config = dict(
    n_layer=11,
    d_model=96,
    n_head=3,
    n_kv_head=1,
    head_dim=32,
    d_mlp=384,
    vocab_size=4096,
    activation='swiglu',
    norm='rmsnorm',
    norm_place='pre',
    norm_eps=1e-05,
    positions='rope',
    rope_base=10000.0,
    rope_fraction=1.0,
    qk_norm=False,
    attn_scale=0.177,
    bias='none',
    tie_embeddings=False,
    parallel_block=False,
    init='normal',
    init_std_qkv=0.0456,
    init_std_o=0.0,
    init_std_up=0.0456,
    init_std_down=0.0,
    optimizer='muon_variant',
    lr=0.00665,
    lr_mult_up=0.861,
    beta1=0.95,
    lr_head=0.0108,
    warmup_steps=200,
    schedule='wsd',
    decay_fraction=1.0,
    decay_shape='square',
    final_lr_fraction=0.0,
    batch_tokens=8192,
    seq_len=1024,
    doc_mask=True,
    train_tokens=104600000,
    steps=12769,
    dataset='wikipedia_en',
)
Each number is 128 + 24 x the weight over its row's rms, rounded and kept within 0 to 255. Layers, rows and columns count from 0. Numbers have three digits each. The size before them is the row's rms in percent of the matrix's.

# layer 3 MLP gate, 384x96, rms 0.196, rows 112-160, columns 0-95
106:163116105138132085119138126080132176111144180137126105100123114130132123140187145140154148158120111132115134096123134133153159111118147136098126131100140103092110142148091120086117126152116115109189092133169095127168122112151141173116098159143109092137173140139107091141108151151115122137
093:121140102101098156153154141148116176115118145131160106155124152129120099129159094147163135093112117127067109166085131109134103126125086110115171157176139126158125103136119104127072130160143143135131154095155166128158100102143145153129155147119117089122140124126141146168091152127151137139
097:118080138137144089152119117158108113176138127127186195108141098112115118167143115158102098120157116119113173118130166153156140132127159180161124159113142116098159143154125135130116132076136135125096120122128147139120106139141150147115161126117107120134137141118115162101090110116086135081
107:124114111097139168138176157140105120156120132081141081115100150095156155113131150113179096100126095098108137150095139141107133123105058100176113155117093130146115096137140151143143115120116102130132105142118132140151062111133126094148092146096100136114114102133132160123134124139125109114
077:118130166138089135109136170136144121159111131133175172132125130126120107058127117140125167136143134110110144125095135135139111103129143101118136103095151128185153084144124148115143172130122089137110170144152102156134166117103145110109140141127149152138143171160106131154165154096129162174
103:098121130169108120151089189116154158115137122107119143146092186099150109134171145113130107075111089135120121124130105104118108124148119141117121128139129179072089157120186110116126124130120141113163137096151126097123127116110138088133104084114115097092139131139125174134137123131113148130
107:138128120116093140131146145135132102152109144075140101154132126180168131103138120138137058132122132163116134150109143121095118140155105119117137167128101070116114131119101112138122130092104087081163148133121129143113111156124118116142116155120138113117117126144081170097153119166089111067
107:114090115136175125099117152124131123095137121120146106169141149116086140120134090167141144116127113152077149169133147085119100089167147094148099136151140083132154143135130125106107136131117127157154142066126126141150132139121125133122166099113159152146138136104120097163059142152133104108
096:133114089088102070119127108088149151127142134127107112134132138129093129139151140143137151152138135129093093113121109167080111105108110104137153113124182167117097098138174110147091150167124164136114106136155157145156110128150123134101085107161149157121127098135131134132102083121126077115
105:147090118104177113119114144142126150169137125138138149101137077125141114136126163148150158099115121087140120135121151176124112142133094093196151138112139126147166141128141187168143121117135102119143131110117095127089147120152105091097120166100100130179102134145116154151126127101149149134
100:124163122110138150149143139128148161133113162138085098106126167129089125120169084131121135091133104124124088119153107143117138149123113110053110151097119116115139147143169149161169101117098122077114133128099135176144125125097152099122133122108097153153080119112147147149174121106135141119
112:066115126113140105140146135104119116129134160095144124132136148128161123122166168158152150154087146107134117108108148117136129087155109120186132089182098094089119129124123142128081112152138103141155087121132107137118141129111123071146094147125072111147105145133105149131147165116117134102
114:124109139118111188123114091146121166100134153119130160136117120131097126127181158086106123160117099132086105145113141119126127126123123173146095102121086139104117163100105139128160159109122187159117119125087170137116124159129163099099121120128080131086108109125107137156098120116119158135
100:134131141089122129107118125127140115157119163107112104147121116125075122145159092137128096152076105143097124116149101141122100141128156119109082142161132139124118085104144112123065119105088085115146076142128117163173109106131089106136129126112165124132091149123146108109171154136143127169
076:151117188111154114165097104125152115148136148117132143079104118120145105101106089150105133128137116146109151157148101115129153148128130089159116144145115108127118112131149171146109132133141112151120093116121169114121140211143119113112123125165080123123098141169095121116166102126173145162
095:106119137093109171114144135120147122121164120081065155138167125085100101152125132107086114106141118162127089108162096115131126161084116115110104099157147148116131124121125090097151106169097163128119142116154150125120149119116116141166105129105158086124115142120123118181131104144109160115
100:091116146094130096130124097119150164139177179117143125097136147098138138089117133155106149149074106137122137134109168125155113095144132083090132151108125173134136113086111151151132092110106161176136142092123149142145132141087113141133124159131130149121137125159115166153135113116164087106
105:139134175132141112142122168108110169123132091082149119163089112143126164120125152098109135126129100116137085116154156151104133092160143115137174117122119133107175170146154110106156128149128167131124132150161167141106102163094134101144107124097090073140095119097118102126110113132118142149
092:128149217108123146137141087118101107127145090094149116083117118113101134138191161151141116094169130100133100122186130085137154114148124122144128115111140141153133120101114155112144102137131119104160127121116111130127106114119139098186109161124116146126114137114140115090100116136140149092
096:151100124109150071138106121101123158156140130116152118116134118133162134136109117124158133136124085125122103154137135131134131072109145121152106128143114126107100160093112113158173169133118168145132113122117142155074133118097130142147050123151148124114174129174130167102102129175140099130
103:101131166134086084132125152124134131139140118109115145116109138160132136160103112098110143128126074139118137074137117109142147123093119104077159116104099156107141151126134083107120097173117145141123141138103143136130112143140186139076132148128133066097095126114127137103115102153145179105
106:147102129108096126132143115126155086096111119119177164146126114116108124115099107179149125119149150171128165167103083133116136139124158142108100075128150137128113153135132088122146117131171157151154127100078178160091152172100126145129151123142116103118120141144105151150137150118127090111
104:127134101128096082136092130096148157065128145138115141153102141132117132137132128133130122121147152161111090177150167123093134089120121114123169135142131097178110095140164135141148142176090140133151125105146112148088093124142140128129107101115133120122153182092114125154124158147172098112
104:144107156128129150137144175136144148119107093117095122166088162129072163108118133153142156086100141126139107141128127100142150127167110071071109151114114145121128143146143128112123093132118134095161135113134132114138120133094124129132142124133146169149128099090128098157099127085125057153
096:124137113141127133120139138121101108156141095152112099153099166147102129168148151106161159129131092095167075152140129148169148130128124138096135140102133196116166132155137167096116113126094132115120156121129166130146111173111131117115104132158146127162154090132148124131112125052111127121
084:111165126128103175147135157124122146160119107147070121117111107115126164076130151101065122143128102117091110125117153164150142140130110133105117106099137121094129089141093101149141142147138090092163106169120153092121133164102110126101135107118123156126130161109165131138165122167148109143
098:182110115146124105101138116088101095108146119060168164137125116101089151099124109182114112150124135109106166152122133116126146143167126115130162143159085099122123117174114146111114134122075135134108102107073110127125104144128133140132144137128145129160128118148071118148095151121138128143
082:143081176103075118136081095106138126130134095144078084128147080079109137125155184155104145144120150095106116127134128158130119139132139140127133116118105085121126130082133177128169117139148122133121116132105128144151176137148137101119151120152163153110158117138130133166105127135148147115
103:114145142123129161149176087110120097133102202150162113142188134128147138089160098143155133129131135156099129136158112179146125118119140125089109143128175107157120100115097089127109103142121128086111123124115123164141124129159127125151131140121129127117146147113111153172066136143148150136
097:141114144123191126130171106147107131132141158113151125117151100160156117130118098162090111141141097115108144109139168129106123144116143175154151121141134148108128146148107147109128113085136125132122132136093129109088110112131132151102087187133143069155155107130087127092148074158129144161
103:132144149129154109089114110156143091134124086079100146181088092087136149154130150146098141120125133111096125123164121141124124135147102142142154123163103113078133118147122121112106081098132082157102104136151103072096108121121116118116125141144094157148115120159109140119154152116099132084
098:104104168111146121130136136123120103117115132106122128133122113144153187123129117153147165122091158127088142174098147099155131105134108065151138145133116130097135133127096149111116100128118133176079136113099085175156165127124134154102148101099140122123143086099124145158098157098133123170
106:130113146120086161126158121131100179195101143138175100127165122137151129141168100101147148064114096127109120124113123161167119119088097165117148102138161109136112110117149112129135110144159093128100160116120157129121086142171113149116113131130096148100142139139151157108139143128114126100
100:180115115074147130085147158101136134161134119097144134104129142123126166124133140125097111102177109101100139121108172097135086155139127169134130118111125097124177134134103148136099141088108087090094166122141152144138118101117183097128153141137120161138120156114095146131132136102125108105
099:178116143128154088139092109096176110099138096099100115159158122098073127154113141180154143123088168095122150149169128121097132136161156094099107149154163117127105133111145130150124088125116124136135128099102119122098141172105090131093130135136142155148149133134160143153137133110127130135
096:113097134110164140150134175093139108120172106165126109138103134136159078142138140156114164112121108089119124122126091078105149121117162114121147129104127134138126127139154132093148139094131129118065135085138109140087179136113125091096108139067130126123113166139122123152120160146118154148
098:118095088123143133127143113120088153133175164120192133135098151116115133138159164155136114104100105142076088158113105151093115085138123134143104151108116128131108177122134127145137153121085172184144127127125148133116101127103157167157092172128117137115124146104139125112141164129125125142
113:152128098139104122138118121123160131163146139097142127156132091152119152070132120154103085091096119141137108186094106118140116117097136167133106145164114134156113104048085139083139118157111148148137153135116107157137136124127157124110127137123109134097090122101083138149104159125128122122
091:100116110116084147116122160113125087139146150115131123107092137093145173123075132096083148166140135154126117122151142153140135117154139181131123108116134079118159092101108120124092150094139095135120149161116153152121117140114127112174106149128130108127106132149108118106163149132088183086
107:110091131147127109128130166121156121113152171093103096124117112088094152142149106158145124112171116119101117117143110108146212109173153129119147117114122154132145132148152130079094125120135134159103156083105129148154107148110151115147144117076084145135125116141153168130133135119121105157
105:128194094176083129122140164130149154088130135060118119112136137113135158144094141121110144123154128145100139113166105147084143082130159124131136089104127151085120129114127137161126177081120156108126167120143123123140100141137163111133129130099143133108150160111098133114120140130120129085
091:138146121118073120120159097078143098157101130101111095152104153139138135083113178169168158130138147100166118107112087139100128127135152113081146096095118140113148102124120131123142103066109151122152132155101101149112121148154129089114145137166120111139139113138115119130125125103138083104
123:142124081109144097139098104097115151138119100130121128094099158139135161156107155131198137117102105083115086166164104145116157091107103085152101111098110129146152143103142156134146111113097134136118136161127119085140086116095100091121097147141136141136135162145129138117140154151115100131
095:120098139122129104130149142173114124122179137129121141115132124155156158172119092149152092158096155162079139132124138109108144104153070100126134127147092147114109076093108109132139127145150099171167110124118114115125091098095098113124092127168160125162169100137119113118118133123118112147
107:098137128095146121103150150121105146157112110125156099113072130116131117165141151072114103124139096111106139142101148145107127105106116106199142130137129084092139109110143146103084123119153107145143131138138116114112079114139143066145113157152118150145090122140128159087165133168125139124
091:107113121128124128144160157165140122148122110167121120176160153114133098139131110140126180116124141104150157141156128110151131156122127174099095135150155187133098158143144146128172131112146105124141165100153146123114155132127141180134099106110117139087132136124135141151108188082135125181
102:126119143113130159108120128126154136123105136143125102166141136132157161154144091124169129117106153155116113127116131093114120115159108060111135151116149134099148092093088145108091149158125125150115137139099131176126115147131119135118184147074123132154168129100089120168085150134093112085
111:127126126116138114129113143131123143164135121158110115157147154125125097132169115081149105111153123151099102152139128148161172124116157106176142148102150158130142163131142174122144096091108158099139172129129156151092127166197118137133141164123173067117133109099121136111120130136098121116
103:123096139137111122154136126089120166101114177168128133122173137136128102094173115134154162134125121152107099140141110145160099137149137135193143097088136098123137118144152106146137123159186132108152114148129155171099177171120116115133122072127126102117101122102142126117142134153160135138
# layer 3 MLP up, 384x96, rms 0.201, rows 112-159, columns 0-95
097:112141129119119117139115134141088089158114083175082114150158108143152143084117101155121134150179104123155077117162124158162100142111102122100123092106125138138146116105149143188154124121136159132113126161100105168123152137092117131178112157147148121109159141116110119147114109114137121101
117:154149130137160115136121132153124106131126146158139102098148108149129151109161110121126118129151094152119166138123127147094149100128152171143175118024145117151149163123140116107108133144101150127131159125113094167089138118145113137116112100068128135107153127102143138104155105161099113146
101:130143130116135189126079131131145132159118145105171109100121143180100103120113112151128155157114087124131078129097089138110124136103142137123098159088131133145124163142101136136128144126091134144132122134123149113078139164145110095167107101144105154112098137185143142143157131151158091101
111:101120146106130142149174168116121109150109133157136134143134129101167139101178109136156133167091113096116124123106123144125147114118134125131122174133122139176138104106148137131127085129162148125138070154139116132141129122134062130151087110101114165067146078127122152120098168151118138109
070:124140186160108167160114113102111104144119158159163165151134131095125137051137171123128144136128118116095146131094154147108103108151150143123177069115138117155128094151126147117125164138119118130098099148141173134092141102108114133121108117166138134113135125143121090135158153134134110155
135:141135138127145135096116116104159127091114145117178104122109131126092138111112107089142115113179102150110151145113122120125123125081138117071093134082116158131113127108128112142126154139077146138150123118115126121107067125170173109192147126169138090074132139152106133129141129131124122143
119:161116119157158158107129137142137196115116152117143141062175137122160102101119169145124107099103107180147147149109152118159075135124120139132097078124147132153101114109171096113163148160114146144118139125119112143122120127135125163121113101155113134138109159114110138132149139153155153158
096:114154130142086154122150105136101133131131146114143135133115133156123092149086148106140115147122158113139095109118119146149146131116139140102143093057144181154093157166122085107170144116128125124123137178112114128140115136162089089156094155108086111126113150133159141085147109104101096118
089:131147166156126154106103136153113111099141160126119099130134173143109105083104100128144136119139126139184120151126123109169149149150154150117095128107085108148177136143101169110162106127125143107116179138100132115101161135141131099147143144108129115102174115112179105130156165122127160168
100:157094126130160101122133158147130123159141106106153160129125087139108112140112163142152122117093139087167144127121134148146130166140099104203145139128148137144155151156129172159121126113139090138137115108120082110103154125147112125076108181118114140183103133121112162138150127099120159125
086:091141131141156088144141092139150141171104130144091119111132113134097128150154064128136120131133118139158113097110198124147135166113073110087174129140116154125164137152142110129123097135138130107109162136111112150118122121120116172112140147113142127130121103167153131155111067120169147130
130:081159161142114145137106138132140160105108114141165111115086135119142123100157117151142138094116109075158120086113100134112114139135052108121126121140092120150141153116101152131120130120154122172106112138167132118113131119101106081184135124125090103135095088141128164153124159121135132095
113:090155146098114074126167170094123095144135152150115124137147138136137113124090098150134149096157153158165130115127100135108122126100135109112140104152165118134111100154145108107114114147121084122108137152162113131133137069092121133158121136137182054124141155134108115130119161103155126107
095:104104161141128124125122096114139137137091132150089129149138122125123095122147121136104075167128134152140119140125100182097108158111138127056102105171130107107138159127160120141092107129135116132157087127117138152169136150138107135120121093107133112171164151097162103129141111124121184172
075:108097080114106124087147151149103124090114131117144112175118168136146163127119132120134135097131185149137119141137108111134127137140149148128174131155120105102166113126082133110129141122108112130127165128152145126120108086158153122143129157149138095119124110073142140162120173120088154057
098:156121116174159131106112132109143119151105154132139074138082147173126162085131116155142149149101105121126132174160106109110126112156148169151116128089120102127103137091122153142123149125138128117174118144090129118147121149149153121110154118154103170116149083106119162076136171129105111138
133:094157137126132122180089107100138197127120156124130130101146126105090125103142136122175105081104114111157072098103149143129150123129117106162125108152093170129115122135105150134137142135129142142098123133146141139124122135139105104149110134122129089154069126154157158187090147134137145116
104:136122120149164143127134149111191165104100101101126069122116154099117166082143160124133065167154074132110129128099114145150127127132135149140127110084107102108137137144138143125111145118127137140144103145099157115115139127133086093148112088167108120142111143109136151111165094153157146116
100:188130086124158131145097106134112122089129172114143092151091127127123143110128153138149105150094126125139111166075099156086107110160122093136151136104111097138107154097113126160102149151094156157151135117122124109087106143154142106133113106130084158162123112115145140131117175137134094113
149:107106108081105132100164185147140098111111107113082147157102135143159164129105172131139133113161120098124147113105158126133086160157113116145141123140119127087151136176097143132129106096114093081091150150125146143168160131097125110126157144152114156135107112139091144116125133091137123146
100:128127094121169168125157127178133119137109085173123114115159140117114112131125154113128070136131138122108150121142179115133127164129145118137127124148186114107127129167182134162148161092134081085133144128124107146144143154108103142148150099119120180141151129128137116154169106125112114167
098:134129135124095113130120150090151125081124150114188158153134137116083149135134120178156123146121137178119166167113074127112115129148161138146138110144132156156104167095106105113156137134147135162178111105106162123079149186141111165113142115127127113124130143156118131142133136132126096120
095:128174119114117125160064121100173138084118132144120151129134122130105089165137123117152103094107169131132095163094174147116143106129142104148170145139082105151128141153150153117138127179081146128137170118122132136098136122150141146114149127075138124140109156112168127117141103123158132120
109:122158104140122146108154140137151124157125098118094138149106155129097160147085126156110160075124128116171126114135103098123153126163097094051067135157115160094124115137134149120149099117131112112133120110134114104166092106094131130121146144135157114138141112103100121111072140109149107134
076:116140109113116107139127136172161123121141126107141155172113131146118146108104175082133102118131119102097131099138176134124149108127151154161138169124118104082132159151140170148139125110073156135097172136132132163144122098128174137119110115116071125093107133133123121128109135163073134161
071:117183105143126147143109155133101126139098106135089119105135072126132141069132153102082137139143130138092134160101143174142165138139085110127109100111113119088110089149097106172137132151158074131154108166138132110150104158105095119137127110131132145123123167142150150145151132130131101124
096:122120166128156115108115119130171129135143112103183126136123131118078131129147117163099063126145118122116139119129084106137140164168139124110148160142138145093147157157169120092142094124089134138124112115118114108112086155145144069142146142132138151141129085139125077099140141166116161102
079:109079132132133129127114109104133100107157120075181160091125162144113161129104151099137115146124133138137135122132193129154120148127163139151092161095113162125126096151123155096092115162105109145101150110091156104144136115154106092127100128115144158135095106138127183088144132130116115133
093:151137130175122115105085167119136173128149094115106150099095120121112104159133163113104094139126081119150113150102149073118134151117116109152149105104105129083137162136157100148094148157138141162137092118160120168127116104092168123127144098123145111103123120118179113127146104121166119138
092:117140119159066183141135129095162106175157106132138083150139121097079132110139161134140124118107142142166098126112130148146097155155106118120082105129134129100130121133092142092118129123135146132138152144076090120138128133143161146170129117151135128134081116131136107114096133082116140077
081:129117145171125157110142079134148127092092119107103122134104130087129127142121123132081111170141131115062121164160127156151134109142133151136115097138128151114136126163120117133104128102112096162135117160170116123114081122123098106113116176100089155125151173132126179111132175146107133112
105:112146137115157096113064135123118110119087165109125106103117099111078162136103133163127127114141148154112140166104107084104115095088130104157118139127109100100132141117135132135088130134135159156136094105114094148095139073128149141131164141097127089120141150151138133140084109136167149163
097:129153177108178124132085150170141116187174116128154178140101125116129121150165134163105095143105116134157134095091161130114127144142145121159152138132080130143096102125098145149144097120109115129121107143094099110119126148109110087145095129135133133160098119108077134105144124121143142098
090:192113113116179107104123160106140125135128113077101132111116131111122150117138119109090131109152112101100142116126185117110088149129120158139132132135110099092187141112118172135091125094104088111100147137160175143131099092124138121094138142158133149144144122123091121115136119090120123091
093:109162122102136086139120108121183155116121092101125087097111121108115117102163177087137103153153189134167140133113118115116118149102067105111127125177104090122142139124095089134122124109144128126094121115111115112135119127152108112158145145171170103137120137125097114099110116102112130115
092:149140158073174176135150127102128166149174172160103120086130160144101103161102123137131134141151130118142094101163098155118132133141121148072103132136150148155091074145134100108145118125147123091124105141096102130093138133120130116131122128112133145135136154101149096116149152142169122104
118:094122125132101089158123121107155134131171163126104099126098167104146125117093139100107169132131163145154067096127171155164119141121116115146134094172087111119128108132098126160086152101123145104124153140143164104119135106097106095120098157121137127143100125135114143156163148101091128145
106:107135127091134137121146114123110165152099161158133146135165137103090108154137093097129114139136115121097118116169088146166116093120190125166120128110189151107118123135123177164146173145169140113135113120150149100152156153137131169123132134142167115105157126112148120146095104148142144147
085:131167114097077123129142130110123083157162141137084112094122120147145156136093138119096129171120185148158105107110132110172137112152105190104141108128130146108141113150123129135145105123132105138135157173119183153137118119114148125144139123107147141108145134121085091184150131127094150121
112:111123129167163135097116146152158156122118122141124122142109138118115112114161156076132142095129116153097123141137158104115112162133184172147133144187108134079118145161158139096099074108106071112122164120139119127177149134115112140100149147156121127166122108134117135108142110107154143141
100:074130150112125113112121142128144193120138150147123087120124122098139086136158107146138126125100134148165123122127135143174141113113103138143127133090118131143127142124107160114166090148107115139164091108112100065184130092096121111170120131139163127140130106144170131185115143157138137147
091:110143116136098125154147093055168072132141136117106083132124179157136169106138153154140135144149130106136130162116086107139150115111143101124144117091110140115141103121112162108138117089120138100114140131101155150125105129172129121127147148154111080121148084126138121112113114143098077101
104:120142143101120135133108116153098116137139116132125147153135107110124068145130134118081136123100139155118141108152164131167129180156108199123195188160158161107116151142108102114125127136133115135134162095136132165151121137131152099089143124131147138145150077138143118128098098141120132156
103:153141087137147117104145131154113129134119104159126150079150115129158160158117155147105056145116093116091123064155114116144145108147144113101149134146107137096118122134138136133153137136124130124156148156148119138121093118090107110129113099123129147138139101148111085095104112142180056138
094:116164131092096110110123101084115117158096101127155073130081139129144109158146134101135146122138155156135165131116148121141126120138117068145122099123156133147110112123145197125113124162119130151134163138152129138113081069148158108106097124153128119124116124130127109094160160080126132147
094:130117102134143130168138156168136130148132133124131160115136132114149087137130126097143122139149139150129098149120119143143125115128118117194084153109118142112150117095117149136078146166183125145106092128159122107168115116093123175148084121148132103093137135193122105104109125174088101136
095:136135127126142100156128114089092140135147115117131124097103115113090090084120175136112132135131111089141122118140125149149129132117130175157118107141109103140103168159146124148155102087129145110141116127129131094132135098118171099154075118174137120121097149178156125102166089111169138181
124:071159119133138120104128152123155079141112117136116113147127127116080149103109132106134148138113092166110108161120132118104161105064162179109123129139114128070133134129144118106100175129119147129108129109117145151173142090120110129134140130144158084109129096188114121121139117091109136146
# layer 3 MLP down (transposed), 384x96, rms 0.102, rows 112-159, columns 0-95
092:180139129103132077119141130094123137102153187152139124122129125159141135135163132137132164148105111134089130106125142135135147127146149113069110113122135102098116106161063118104101099121118127094159117151167097144098142130163133132100090131143143108111128155126109067146126159147100102138
080:161136162138129132149134154145122128114114121130145089152114136137162124124121074120137180099136112140077144204122138160129119151139155146083167152089157141146094124132172093155103168171156149124127166130105127180122122124161098127150125110132140109113121114117146135111128107135112107141
076:126101142176117075138141138102113122135146107175135136102097112078138157139072141120115062132132137140111155108128182120131127108135139132127164084148150135101166121131151123087111127139154123085118102112127120108191159125101141105108141142130149126122149141105114112130078107112106133133
115:100132116147128157171126095137109125164135124168138139184131137140134162105148126118117120128085092090135170137125096136148116084126107109180086148136130126122129113124157070116118131181121100133116093137176138143155092137130110138140145085094146148149146124168165118151147150133131105119
081:142117148186083151103085135127132128115142112119134126141103151147123099083131151155112138156125129134126132130111144105118106120120133111100127105156154098189169103143125170090149159179099136090118146122167135095105129078135123139109118137123156124133153144156136111112168183094132145151
137:154147122140138093082088081143149129129098142131100121111121145146102158106105115141094108108142122129117154142080099098085136146117139140119120081079135105091093163128122135142138161159145144119103169130121140133164066129129083151148139119121114111145101136139136135166135089165142114099
096:165143118123136081099151131152140166137102104156132119109152140131111096123125128099117122117147096107140124097161098114127114134126153161100157142130082150151090167104058137147136140168156110143140140111136127108132180133128137158119110175172108104150084156102144141127142121158172122143
129:108129086111126126160166162137121127150138110165135131120128156107132147096157108084118053072117128166135121112139134118128111112153103121112132160093143123183162112096120114139135135113116091095121111141071141155093152142120170144149123134140117127105101126140135153128122101095088146095
104:148130109115137084124124154103143136131119108146165114158127136122091156169163144120125159135107149122115106121130135148111118107131105131113154154179166121118071122117141069131101167194105141150167103125140153122141114136137118106109120082143142118094095138114084155161126107108147114081
092:158177128134104129173120103129131119104114122135162147127132182141131167106154108120145118153157141143134170116103115096138114160140116167164088105161130140129103161119143140094107144088128123101101139111138175126170099135116146160098079099170142167121130113122098118080155139129125131115
085:139142160157098104149144132141140130131093114132136105084125092105116136102162079127122069127135131142169130155140103155125134182085124119139182110153088105138155131141104126121145132120135136114129095109120128139120122146138151180143138170068135137137119104141158114137172071109110113118
128:129114137120123128155150143104118101119153201080136084118159142127128134136158132131127164116132153109138134158106143113136097146144079119146110101140122105130110109116126077143110104162074123098135099127143129138142073144128097077132095149113057129137085144124121162146123125106115129128
119:110116144112122137100144130163123108110105097165121176135189143133105132155138188149131165118117150123092120107154122105148109132152098137086106071114084142076160114090123138142145136113176140146126120147119129171133106125100131096109137165116116115098105154126144135087118148138124108113
088:139160126155161154112147105124122135108146131120108117133143132103098134182111107137164165143146094122147120094131125186143131133137118151059105145124139073122132081110104139150128127111134124132163149139095137174133180120122100114110096162130155139095102132129151130142145182138149087126
030:097123139102113142149147098086123130147131115125136154140131090138124148152125135149124127181127150143086147123103157103145130096102110160147104126128118093114144156139151119081143166102156131133126162103147061143147134084137177145177173115091135129095151125116117118138120180119101106135
076:163130141113085151117129088143123185151162166080075079124123133169171148138139119143109128143124139102085095160128132111104115111105120113118122149132128111108112113104127106091138145129145116155122137119110096160119112156141131090157093113162178076107124118131106126126165111142113117148
117:076155131123131102153082091106135146130141167090149122134129181091116090134129095107126160121140100110134100085145142124157102103122105094158141112128126152135138145081135156126126137132132116122108118130192126102140117112120112115121121158134134148161099107144124153208125117091157108121
127:146120116163122118068115142096123134166122135138126113127103143114109118122148165100150136094113090147087158180111131110112101115136140123148091140115157108103075130152100117106132097104122077112147083130146106142087103158101136112153115142136070158135132092131126117126174139125138096151
072:168138124151096135107110112085123150115144115083181110109151117122109136099123132156160139100148151124118104159166160163077136102137129102128114150129131092132167100103122139151187111118129187163149105115105120129096140137142115069162131129106109145127106110133108135159141130119104105151
110:095123108124120135074193193126123110123103137137098138139121077112117199115133156107129155122152157108134119099093142102138118157141091126114153129137122116137132117170108152129129122061101078110128168155156129132153149145117143111131144124138137120148099121111128117107145119091105136129
081:113153173084126155067133159071124122138099137106085132163126120141163105140125110108111121132152076139106103135157112143133114108148118107104122172072145135141108135134117153099135076118112147159105098117113172130119142128150159122099155129141133127097078107109129118141099101136141131147
094:148127114155098101096133112114159098129086147156126162157171138124106100112115100182159127134113149169104138092112115114101130152191142164109105134111111075156091144099170159122125087152134109141129110125107109119136113093131168125117095143132129107104118147121143095146101160125137120124
121:118124137146105132132115136121141136118118145118116153113097116160121102094144137119054127150149137140144102127125151118095132119084120118179175172153151140153124112116173154161120120134143112128127137113159112134146050119146125119114120075133092152140115175166122134124157165107171136150
097:118133133139118147133145120122142143110149076105141143133165111123123099138085081129155121118158144114125155126120086132117138123121067126122122098177072108129142132126101136140106137115105134107101120096133175125150136111104164133122156176091146118160185097084126104125118140082105122089
103:151113143125083093154132163117117120127154121141121085103148139135075076132150146132134113145136127129129115118136154128089151123136126109054119167091128156072130118164116171120143122092102152090140195162137136116138135132139126149108097090114125122109128120138148085147106124115104142122
114:132168113106120145123089122092115102113112121138098139116100141142079126113107112147100151147129158161134194129100127165080190147172123127164077133133115188138127110150113128171155141133145113108160114102092112091121137150130098153129137123106138116159132149149150137124130135119131113147
079:113169117105134195137134134146137098124087128144120137126167121145136136137133167121143155150101144116143081104150181124135127098061121104142086114151161128185161147100086127145138146131128117101159123161163132140122160105144144111108125129119118109141140163110129144133121061126137130128
063:098121104161156146144155100129165121122143146103170169122123153153144073137118094134164098112199145107154136160136167138166081161137098118128124136115137165134099120125137121120121173173116111152138161104131163102129113144111113162141125118136145133130145173139142155110164114140120119147
090:099150113086158101118132133099128106111137125153144115166129154147109090166138131116122136133144079126126121117108163113130132097121149129132119098085116154113181119143195157128085146101117133193148127137115115105139147134109111160176138143109159088111115122127131151127148137159089087155
104:107146126096200084129111117119120110103122154135141133131130133136123152141119106166077131124153125154096132108132132121112129079114138116184173156143129117156129133093132144158163080132128117117124089129144127133129132125162125129089152132128132109139172154127110144183136167170076120165
096:124148136142129110134125126136088129131149166140133123096144159164149109167160087107120133099125141125156112165124104131166136133161142142175102143076165115152153137160128127141151108142139166134134123113088130139158070139076155151153150165094178111128127146146150155115136090124130104154
087:170113165138140120085120120110146106088121096143139130153133124127097117150085126180113178137116122084108122147108143108129184086166147129133150092157107106117119106113157131115112161119153108160160121088128144136160113117131126118149163155128142121157158141184093160155121124142119115099
101:122122145111100112156135164124139091130162100105179127101169131106159102125110143108132097149148139148116159110107130136120133135103127154103094130139137153109133144129140076095088164126101088146105092136135101127139131127103120108141108117145088118114076129075155109108099138193115089115
088:103172141185147127158115083109102115131160101137114092155127144133089136140122149132169150129116145086174121090157114144100135150140169102145108152101120137144072137122134130157136120132142141124161121105105132148146133165145131184143136127136147142105169110181134096103139124143110146163
077:104102133169151101162137133133134155089078120104126155139100158165183129129133099100115118120173157128126099155126111132119132075113114105172128080126131142150157117118158124157094109133118127113149122131129169134155109124163141144111098130166066133131103113115131132134141163162124160161
108:099138128136118152117127132101108130096118123185144087128136125134189069107110122158080085108120102092121151156156093083119113136116136138146145132088153106155132128093113164097148168098117098120112090089135135072109121142128109110147106124136124129142141148123087119111137107142135118127
115:081134144088114143146100132109122163152114142115081125151114145133141120144175137151132141128101135093113093134139149133109155115145105137155161092132120151137132163088100107145134165126113125096064132183174118139156141113085138091150124130158131076159104107116137136119095111093137116136
128:120156143166085127146148090119141154156098119145110155115180105083132113154138153134119144106117120166128106194147128157132147133144120113165134145125142090081131110132128134127132175062132123089111095096134133155112064143133134138134139101098143139107130140142130115144093163122114129147
088:137093121125112148130097134090136134121130117131117122067116158122110132153097110082125157137125119119155150150149094148140100117142145169169145174120159110129129116092160149155115130118174119183093147136123151112140128147123101157146143164124159134169128107166139110123155163129141197111
097:124148116135099093090114194112123126164106105098098101149155086105126141101153118119107106133098090134170124132161147131177130138136112109146119109113140166100142173144188163143144125107113118112108123118121139143126140148098119137122151111121125087110097105092161166091165132107139143147
078:118129124125070134133137098145104151152107112091104112142164142126147148089104117126123114159149145163096125117137143102123153150121138133104119091140165164111186118105089119131079107110137135076086157141116123131091125159190130105124084089140122148127144124139162111166134120104133142122
105:155097122150174139149101151114165120106139112119134142120123115161125113157142093116102162117123149113114121087153148127160114142129138162224154159110131124129117126158128062129128089130155112131133121107102108108079097152111117111091115122108119114143151159109148155106105108132143157109
130:146138134119107108106150109147179116170151098128088123085123107153140118094104101136131117146135110103160142141119138132135136109128159097063147075119126162125184113135128169138117117084132163113143122137124126094105165107135134137094093128151160128147123124137168122125175069117137126136
087:111135140147113146085155106138115082105144134088096135180122114152115101075118099092087186079128108111144125160168146151125088108099113138116109148107187150158103142163112128128113129107118127118121112132108153113157142119149157138117163124144136140132134142116096094113153096113120115118
105:144103096126144117138162114147127095110153190110078164109175160142144127098127142137164117103138126120131112118143143136070132129126145138100122178107091122136153160094148100106157100117149138119130133140134160141155148147112136164115184106113143159140132098158161128134089087144151113128
076:151077136133155142156130115121151110126101131077131148085175174111166109143175136130137141115089100096165111159073125165165139124141136127145137129142128150115165130112142110113108128128137145154084126143147147167172122149117110161154145111144117106099159155122086133135135097148116157129
097:100135095146142108122126101165145127102126121121123114135098103086087122155146162157131090154140148146098080154130087105145143090126107115102133114112109121122125083125151184122112153103121101169153147159142132117126156118137120109124162166107117155192145136102127145157103147176144112118
093:079136117134134093139097139132118106165123119158100086141144137139123124142152110086133105132138094156079101125102111114131156119105144081135152126089168136120121155089139150098118141089099118125113161160081110189092118141134109134120146120142146077112138127094135134089130096147106100135